{"num_hidden_layers": 9, "num_attention_heads": 2, "intermediate_size": 256, "norm_place": "pre", "norm_eps": 1e-05, "positions": "learned", "qk_norm": false, "bias": "none", "parallel_block": false, "init_std_down": 0.00489, "optimizer": "soap_variant", "beta2": 0.99, "final_lr_fraction": 0.0, "batch_tokens": 32768, "max_steps": 4307}
Each number is 500 + 40 x the weight over its row's rms, rounded and kept within 0 to 999. Layers, rows and columns count from 0. Numbers have three digits each. The size before them is the row's rms in percent of the matrix's.

# up: layer 6 MLP up, 256x64, rms 0.207, rows 251-255, columns 0-63
# down: layer 6 MLP down (transposed), 256x64, rms 0.212, rows 251-255, columns 0-63
up251 089:596529512462511463601421475514435503447573537453457488529495461510465514509482565534510400504479490480515448537517494424543484427522470484500478484461478530472504495516497522465534465431515506
down251 076:508497534495510526482532526560419481578648472496495495479529498496542522481515523501463514521503501416477480438568565532512498504495532499411485445557554526501463440522495480546490473499539466
up252 092:459459514508562533544435431511452482538552533550529514502424479531537458488503519475450483483557529563488518456504484502504492539494545495497537429430508460454537526441458565421457521513437558
down252 073:548467557620480485495558505478514554481448476518516518462539522499507496488509490488520573471521422530486542526545541505505560556427516503574438513562497501529509502508462468508488524514613458
up253 097:572507478431454469561531465491457510476553578570492432467514414469471448482481445473524482560591548471511432493515460494487534499493571491469496497569492529499553509510499507497472494567511507
down253 085:456584481474577443527395482515554566525454524454447498542483535559572503517480462528449511471470426533534511509512537500512494491508480458459466506462499522481456447520514565577509457498540495
up254 118:488515512463492508525453545455518530548486504443573461548459482522444569556501458487540549489558507485479550492517379404558437521572516462542460529540478500488484480481459516522473490486499463
down254 131:554428426497432473468500469497450514415482487430523493483436521563553489503479502512493547555456483505558418511538549465497525487470486540499547535498473536490514561489591506512515541539426508
up255 081:565548511494570516383467545516510465449508482469515497499502422508502471521513488493508459547469475443513413483432582430528476464502518438517489503452486517455573524503556502556496546486501520
down255 086:461488525465453500572559532543483473548559480535461531434536507491542505546457539542507508464431497529452522496522465544473491560480465588407556407495528491437488495468453492494467508521490460